config.yaml
n_layer: 10
d_model: 64
n_head: 2
n_kv_head: 2
head_dim: 32
d_mlp: 256
vocab_size: 8192
activation: "silu"
norm: "rmsnorm"
norm_place: "pre"
norm_eps: 1e-06
positions: "rope"
rope_base: 1020.0
rope_fraction: 0.5
qk_norm: true
attn_scale: 0.248
bias: "none"
tie_embeddings: false
parallel_block: false
extras: ["local attention windows", "gated attention", "value embeddings", "hashed n-gram embeddings", "a smear gate", "an embedding shortcut", "learned residual scales", "skips across layers", "capped logits"]
init: "uniform"
init_std_qkv: 0.0866
init_std_o: 0.0866
init_std_up: 0.0866
init_std_down: 0.0
optimizer: "adamw"
lr: 0.0067
lr_mult_up: 0.832
beta1: 0.9
beta2: 0.98
lr_head: 0.0106
grad_clip: 0.5
warmup_steps: 499
schedule: "wsd"
decay_fraction: 0.707
decay_shape: "sqrt"
final_lr_fraction: 0.1
batch_tokens: [16384, 32768, 49152]
seq_len: 1024
doc_mask: true
train_tokens: 99370000
steps: 3332
dataset: "wikipedia_en"
Each number is 500 + 40 x the weight over its row's rms, rounded and kept within 0 to 999. Layers, rows and columns count from 0. Numbers have three digits each. The size before them is the row's rms in percent of the matrix's.

# layer 4 attention query, 64x64, rms 0.302, rows 0-31, columns 0-63
055:521428500506550433523493488506494492519483524475451480481422600492501446491467496491544565506426487534546449544482515510468470566517559495447499438509549422451454534463473488500464545518478424
049:449536466501508532475467499520526538502505487471546514414449525497437413579460539464489495528475515525529467505512422476483505542515454468434510519503569460485553393533418540494447505519485524
113:429579535473487516511488479437484615500443461481545448424441472510467482498529501475552478500466499501520460463456468456516492497524461497416546485492459421483498484547502522567489422533504508
094:566427501541518506456483540598502407478504530506516588543530523505512494501439471492443507526531494448505529514550492578485525523484507539541455499447558559484522493473453558466525548573482502
128:552468473546511593476467483531499400523530532513553544512534487500514514548483487482439479493569433448512548508526501532469535492510549489576442546504506565436479543449491483420566507529486496
091:483492556555488522529521492457553537448465516387531476454488541523508562470501484528566520563439521516486478449458524436497554562590468470451495462572509499524532482528506524561455473511479509
091:523508516463467441572488523489476476480479460466535491491478543480466488455439473432468410484489592428521472485479479482445500550477469440444466474480573454473481528516452499544414487537542546
096:545512507490498498473486493495480535564474490467483434410507454496492478514512375497512378536509523484461435489491485472516506521516483441385529537504492484498437533492452458490486475505571512
041:474606533464482451547492495507511459519517479523520555518523469481525521483499461510486580430458466520500464496480556555463511424507576447532461529567512483555515444553505410481470496452521448
044:574510438450517548530477501444527482536449491443519534501512543523548495555500443509536483515423488512584553438417532446520531546499465470489489460476524487459556449507498438578486530474543498
089:492426489520475466484483452412553439505470589442451493443481514484553456510546474528482533517554507491493509507497525512503522469502464486417444533569494497479426556477525408519569484488498536
104:495554445435504485462492530520454549514547449572476558524506485522453491548500579438458498480478504500528529518519458526559418472464512558513601507475523462477488442533509558443485539531513442
183:535506427495515529427445546546454482547523487532515519552511460527482473559491560481455509472511473508527568558567481590529455475473572505563549545507488523457456500479520522430544558508498454
194:493429525529528470536550458493525457441501549467451486492502525460537523476519462527498566558535501510433448463461578479458543513547442424515423447530526539546545590499521473533497476497478526
099:484565564487536560470509519478553508501563529482501452521516512539525561449473453452526472474530570517459474529512427495535518465514490587513506479451436511458504448451455593477431461542516527
077:531417553537516460479525490454541488450548496526519457492505524450459559493481581514508489533543546507477515529428525508490423476532475492481474538555546505500423465455597458460522477461557437
086:471419496471450470556479494553450487463435525494489544533477508491456444459549535523459510496483400507593525511457544451425549513507521409518522481514542524542500541511504443538482538476465523
119:535434447495497482481430483507471447526464578504430498482470461508435436505523392512505474522456466531436461479530533521520500498485526391491519473501478495512475590480495450535533481440537497
098:573559426495531501487526499534497426485569464570503491439536534409534504549452430474503444522505482516505500435562446462459470537461543483491522521443480424513504537531490507513480528489531447
088:456447493538506498475511507489465559500545419538469524510576492498548534532474438538551528513492521524584556519439505565543513627536485510461489501479417501551523532535456502502514514496477549
106:567460479497508527449438528524493463514499494509479538552496478520411442536567551513412485467549496490514563519506479529536493439503557521554546557557492517467440480461537489437590515464517500
084:475493496474508526476479439516417490555519522582458469556484448529428436552550431581459413534513496546499492533497479450546445485452481465512511474476504478524493543513495489518569498436542481
090:541410496494565490450528471505462462525486478512481519458528438446487480484512436504447525550543497583425506535482555572601488513488512455521510549494509532524459555462515463453496454474563504
079:504525440493518475441480465501508462509510444484516510415503522487581454574483460494419459541515410478511520471556480516448469519496525435469514484533485508415505566523450519514513589493452463
093:550479508501499419523522505507486506501414500470513477626461550442536509464557512481503456441489489505461473439496572471508479463471509439497459548443512501554537509534522500507485413487555564
097:511506494534486504503460506490560498484494466421537577432487529514493521499454489485533478464420527467571571473519412490462540601531472543466543498539479492451511463540431496473493529470418490
091:489564513515480500509552502500577509448497481452559481526515499495499552443473518471534473513563523459486527457538464442490485488499453575426482507434490446470485419571480525540455425594502507
108:513491482511487566504472538482450489516500553496444493403519420531432544539501448484480517533482515483504460498441527561436423456520548462577536441494438490532529583444491474503516475484516482
066:618459483534530461512561489533483467465480535514490543617499519499452511504502559506424517438591529461568520473504551548512493503497504529536477535495585501506511457471505519451497554489485493
092:504517468495461442516448476489549497489431504511488489491488502511483461599468466528595461456440467470553506517536466504443503448520484487487507531515545528488506494522498392498585598453441491
082:438485537473514446454439517471483566536481429467489472445524489507546483517540557486537493471467520501431490536484561486507516488542531395539552517552435578487460530481509519491548433432508520
071:406539544510479514473540520450541513534532461585536471458557530496462461540518543541528534503507430473486530505554485418514493429511537503512532543509464522487468518512484454439579513461583455
# layer 4 attention key, 64x64, rms 0.311, rows 0-31, columns 0-63
100:448519560551445608520507502537534527524514500469541537524492448531472499485457537502472503517544542468529462453429495425509466531536448523556469554464535537527499456452520497440584448542528534
128:510540450538471466537498522514455506590522496523524565542521544477551480603535552490566522519429487529493502512543480555511504485533522514498517537522484526462462461533621460446560531456489463
082:492502501570528524484521501462505477579514478572451465495448528550419508589544557529513467496526464517507516519376489505480506467449507490458515500521484464543436471447539451560472527437511503
078:523602487544485471504540435458508472552567531464583473594534505475563503562488562495520494522516475493510532481486487524436523522556457516563510555478486472457426518480524484481540503513424521
089:459556610559460521507539468522484481472596529525550529519484491513504492541512469539488537522448483502476511436442539499426502546532486518514403511534450564520532512516494521485531508566419516
088:416523577491439576474493490527527511466498520476590476479508481430473479439475530420481525492504530510475510459481535480435501526459452538533445517552483472524510551441448543520498439560531449
114:537512375529454449469421544491476483503523455507527596545484513449505506578529526553476449483483538478533532508497489534483484564484512462441494528496552491465474508543493508408524569492469512
087:463516487490482496479417476460466468497466508442457452502499503459535494524452431413490473516474517499468404520550454500490477521501458500479445542531504490529414518504452560493526392575518547
091:561536529515461589462449480522453511502531516478528509488536429577484448502497495467471466545545542491483505541476479481500449495556467490528530576496543478465416481425516535450541411562502527
111:507460466560492454517507504519514475540494505471528512535461542449498497590529560520533520509454514502432525528558466582494488476561551471527541522566510570465462443534589448431540531468475468
081:446446483458535535476469561529507526426475448484483511419546439490487505446472437536434490448551447523509489514487537425495474463486495471444479460492460531541597519564454504483469456503542504
098:501519484529500506513568498523535476578469482499502482551497553540461506599562501519572451542488485523468515555431456534531481448469553499528512526495447484468461407511560479577528511433512539
107:488557493541538524539553483489539524545464470486468443506507539501495553521599524500571456500487508520464468507521445516561475432486548529440541524466493458466531390531525480530488439414524531
111:546378515467469483505482509532451438481549539494536520490536454527516500481426452491484515523501483459502476477481554509441534571544477458602465467512510522520536603446472507499472529538458472
104:411605600512481578500490483476527475487492457504541452464543500489552534508471462522521565486452503502437484483534499521500525530521498571477452522511458508473585483539489477508552444538467564
100:534403595531507547470533427482558505425491485452486476423556502540502542516498530554522492540519512557534534462498574561544460547556468507466469513532506497492437468485507501451486469512465521
099:456471459519458477520457564529470575507502531484472624546410488525452501451547596532499516484477466478497508489393563490488497517550521451466494493481506537516463505541511484475500488472558496
129:496484429512454452508429464496481478493517543507389562504456518550495487521508458502537507534507502527475367479473501492517456446500485431425515525496496577536441512499516499514538434448507515
101:574488470483539490486516534481496470518498489548524499506397504449485527551465442507522432519510541494511392462490437466441439528416535523524485510504497469554483503528473492573468568459563476
082:461497460520547455454548539453467496554524517587498428507546545512532464489492486493489484458491511481538618493522518596506465599451480477572529483484497504506537530506458545457476557478524503
093:450483542485501505574558443479578504452416549430442462508464525493493528437553571490528528515554517512486451443493570443472503453534484475476464503503545455514468476478534442538521447471514509
081:429505554469484521541506468473478538443486537537429460526439512502478484486507437516539528540515538512480457419481543490493448443516431522428434476546449557572445465510519504502522435479549476
106:526356449462499426491497470514482437510465535523414510496540520556528511524512465477514512526547453529514458538484517510553467524477537412486527573517483537554426520497511477476502468463539478
117:544461358439518452496476525487459454513499454483518505480467531474499449531515459490512433453490496492541529573564462518468477515469563439512536493511499453453450561486485484531430570487495478
108:493518528573491465536545490530543508431459489493508571568485529444495546479491464515516519522473528531420496424450547442515501508517531519362492515512440533551517492560494535466516450512536471
089:504545481483487513457450512501534462536587509489542537483525523481491486506512545478524446422485493520508579511500421551463511608453516469554547533486599428441522527488515470471491537498449534
080:485524593514475548533564510531530444468452447470614524474492465447435555514453438464465504503491547426465499474578454506519523536496495535498470493479499446485565491548486489501480553543491500
102:534546488529489549500485472488455519508498505510366471453543456498481480564495612484535535511526478489531431469461514518392465470520481443562504543476518569511485521442516479509485478493472534
088:551471459533453475538620508544522505464445506515548529548500550474514518560543602517517505510542504470556520473516516504499507516487530556491493503505551506482517467541572440430541591486496449
094:525529475541515478427496465498558523431550546464504535484405514507442440458506561526523455450506533482502545473496417516485436432507451524458531456513543447511425520503506528474540500519428491
123:453491566464566486500481464465527520423450505446464491459514517490555508415520491484514528495493526556448533478455582467495533511552506419461486453534460553513525533502498527541461380493510518
076:475411564446554528549553480466569503438421549483509502472456490530523559430494544480521519522576540502506456479475570414481500469487439478517456470490482470511484524451493502544492454523495458
# layer 4 attention value, 64x64, rms 0.282, rows 0-17, columns 0-63
116:534508553477456505537553520467517458506531427541531471553471508484533484583522555559474466547492579434501506506487519471514535411522527481507439499587503474490450469479508456477591518429501509
101:466513520521543466449539485460531568520498512499515498438493588549521609477539535434531501492522567503529447452475502483490389504482483474479510512474512498524507472485486537558383498466510536
080:435532481496473557499466533458571518543588460523490498503545543531486499530558531509455476546513453466545553460462507480409478520491475463541486460558575482477501535517513501568472604463495526
086:429465534442498534475437580519519467472501517505412456558502449508524448474545456567465544557531529557555545520505510543541572464506500517549475483582510521511462490470518445488552498508464521
087:495441519449539575495499460526515505461462521513532439516491467508469458439445529541440465506536484501528567446527541468466487566534504508524475471490488545622500511445424490444488438537466458
103:574515516451503504536501558502491483550498410521490572526554484478507528511528505500413526551418480465437508531471491450515608501543570493546474519520507519468496464536537499489455514407511518
102:484506512496460562532489526459539501430430533461507494466467461477440525421492467450487480507520432599524492458512503456449449467460487479541502477444511484534529567458491432550436439532543494
098:564492466537514450509541470501544462524509482534524519547457539501532491615527521525532488500462470440476500562467477551525520512534526495408467539521469502465442431539537496469597578455512491
097:471485445538496479516511504469513459503452480531442526554439554494528517555559525497548567515469480480480481558492445507568515487488521484475537493497494499403528468567571496554569596430473505
104:523493485438483496522424573555459517491505504519485540507505439494503453463411481479444545549472509480467530521498504469466584519548508517586480434517455538512521555446406528477467487567521492
101:522503530449487522538513514503487535455399507487543541445511427499497514457404524476481480448484482559466442498495552495465499425480492503538460479458455496558535522452476489516431387467535485
105:555512465531509503521510540466515480582555433503498548447520446430452456584516489552480448538459433491462536508504487530490538524559535508472491554490498477449468535523594454438548469471518518
095:518482455485550507542530505514579446520534449489484464438480435403449397515506467548521476513488436506446540550525482486485528507509508553504479492518450470457476548503563463439571473549475501
109:520532474531514483487530533469546467542555452494489549443510425405484481535511419487536528508485436572445464568521450520554550493526549504546529537457442467452536520533563446473509485500495515
072:544504503441452557552490554515481504477487562544411561525567438529472540497531442534487498591494484415480511523541508499426518485444493479584483518494522485533495507439475486514471536445541505
112:532541527500442486487494524498455501564553453479530536547562545490531619578516519471443502520514545393514498499477512443483539512563526460523483554516523561508469461473455513505481539482564508
087:452568549510469479551569498556479499535465507517488466606492535518528498506528475484527552509523545401443509515560495542513493454466535531534529443500516484399521476501502560575506506537448482
095:530485506451440526496463532553511507467581469523516528544529452486474417527402493516453501552512493467508518521538553499460557534539503511549435485523476519528512531446419490434505514607506479
# layer 4 attention output (transposed), 64x64, rms 0.299, rows 0-17, columns 0-63
120:455502498480477492528529471526507496506436531439458499457479456478524462443501476389573531471538402499422494550506458469473484521464527514512541556445428513524484521474482469575485480532575502
100:527499497509493601570502551495482510504469533512468474556505476500409513385501542553435478474495497487473527488519562519567563452561459525515505486502495476473472437523541469482522412483478545
085:505406531466537506498496471503489476454496510519522471540538457499605527489510468460535491507541511517420414562532530486609567519506442454523466505451468549532526540484510554470538483549482515
087:525511454539563456533610450528512512453506501467536526507478511542521547556459496454531499488492462488421498491487495472456407547477500473470466474429500476530535537536452574507430510577514462
094:562515455532436487440475553545444476500534506480485553558477534508534451497482477437526434506468522495479443541510423510533537504455481415493521427472507502424495512467514524538463577579488478
115:478487524542493489511541436514579478456480532518513442479480495470494456536495490500604471452555501468464523527528469532484401492424437529464458519548461462528494492473471468537561493577553438
111:524493467467575455451490506555407549557548492547521522571456529543496462538495563519441522442434565451526504491455506502551490522524509456474468497517472551556460432474479512432532494509474504
109:400562593494461524527465511454536488523448482483466461411519448484537484489494391466539536538535499516500516508487470450467531503474548552560559524495492490462503559510503474548500449474523552
108:446515595531535560534506494467546529526516472519508440407524461528464532522498440512523491529536531523482473476432560459455446565561527560483494575492522480529500507548502513447492409479518519
105:575442497529504425475504456551547420440546500491524483536509562483538488573454501467506477458552495501525482514527483540483436506446488410484474512551575476470521527517524498492470584543525444
110:513513449495459424465502488553459500546524513466488500552451557509429441484507580504431528459460531463595564475514486512535444490488529508473552500559482499521441442486506450483518559575492484
107:387538546471469468479519448506527486477430518561514471492507509537591470570505472501589533508508514501493523558492427464500522504402529550514481514522459525523514512474423486553540534496501457
094:397560520507469423489498467504447522441461506551496546493499479548594476575482456494532507515472508507545520487422468516480531565453557497471520539510488486551479502461430472509477565493541445
105:418528510489495473524517471508513538445436508554484472489516507557511496576481514570490511513508521437545582472429492491438441572431520567468447545556485474525507500482427493480551518471542478
073:511460514488532429476511442519552490516549402429620482492495563492578478515445508470477484473494491481515484513452505524571452475491513449496456448538426558499515497481467526471513499570472511
111:549432529468492517517492465514571427497498524503492436481541527452509441446512494509528459440549478486426499554575492482506482429393444491532492484515427478462520562469518484541538457489521525
082:514414488498545506505482474490530511441507494479491519440541488497452539446486535510489480483492418542565457491437491538507432552574493497462533563452501455568481433509489452406453472453531519
099:522467452490495447472463460535516407464488515479528521520510541472604494530460441439481455475540470453520497526477434497463505479430509411524519494505512525453528566472480514542490604527524456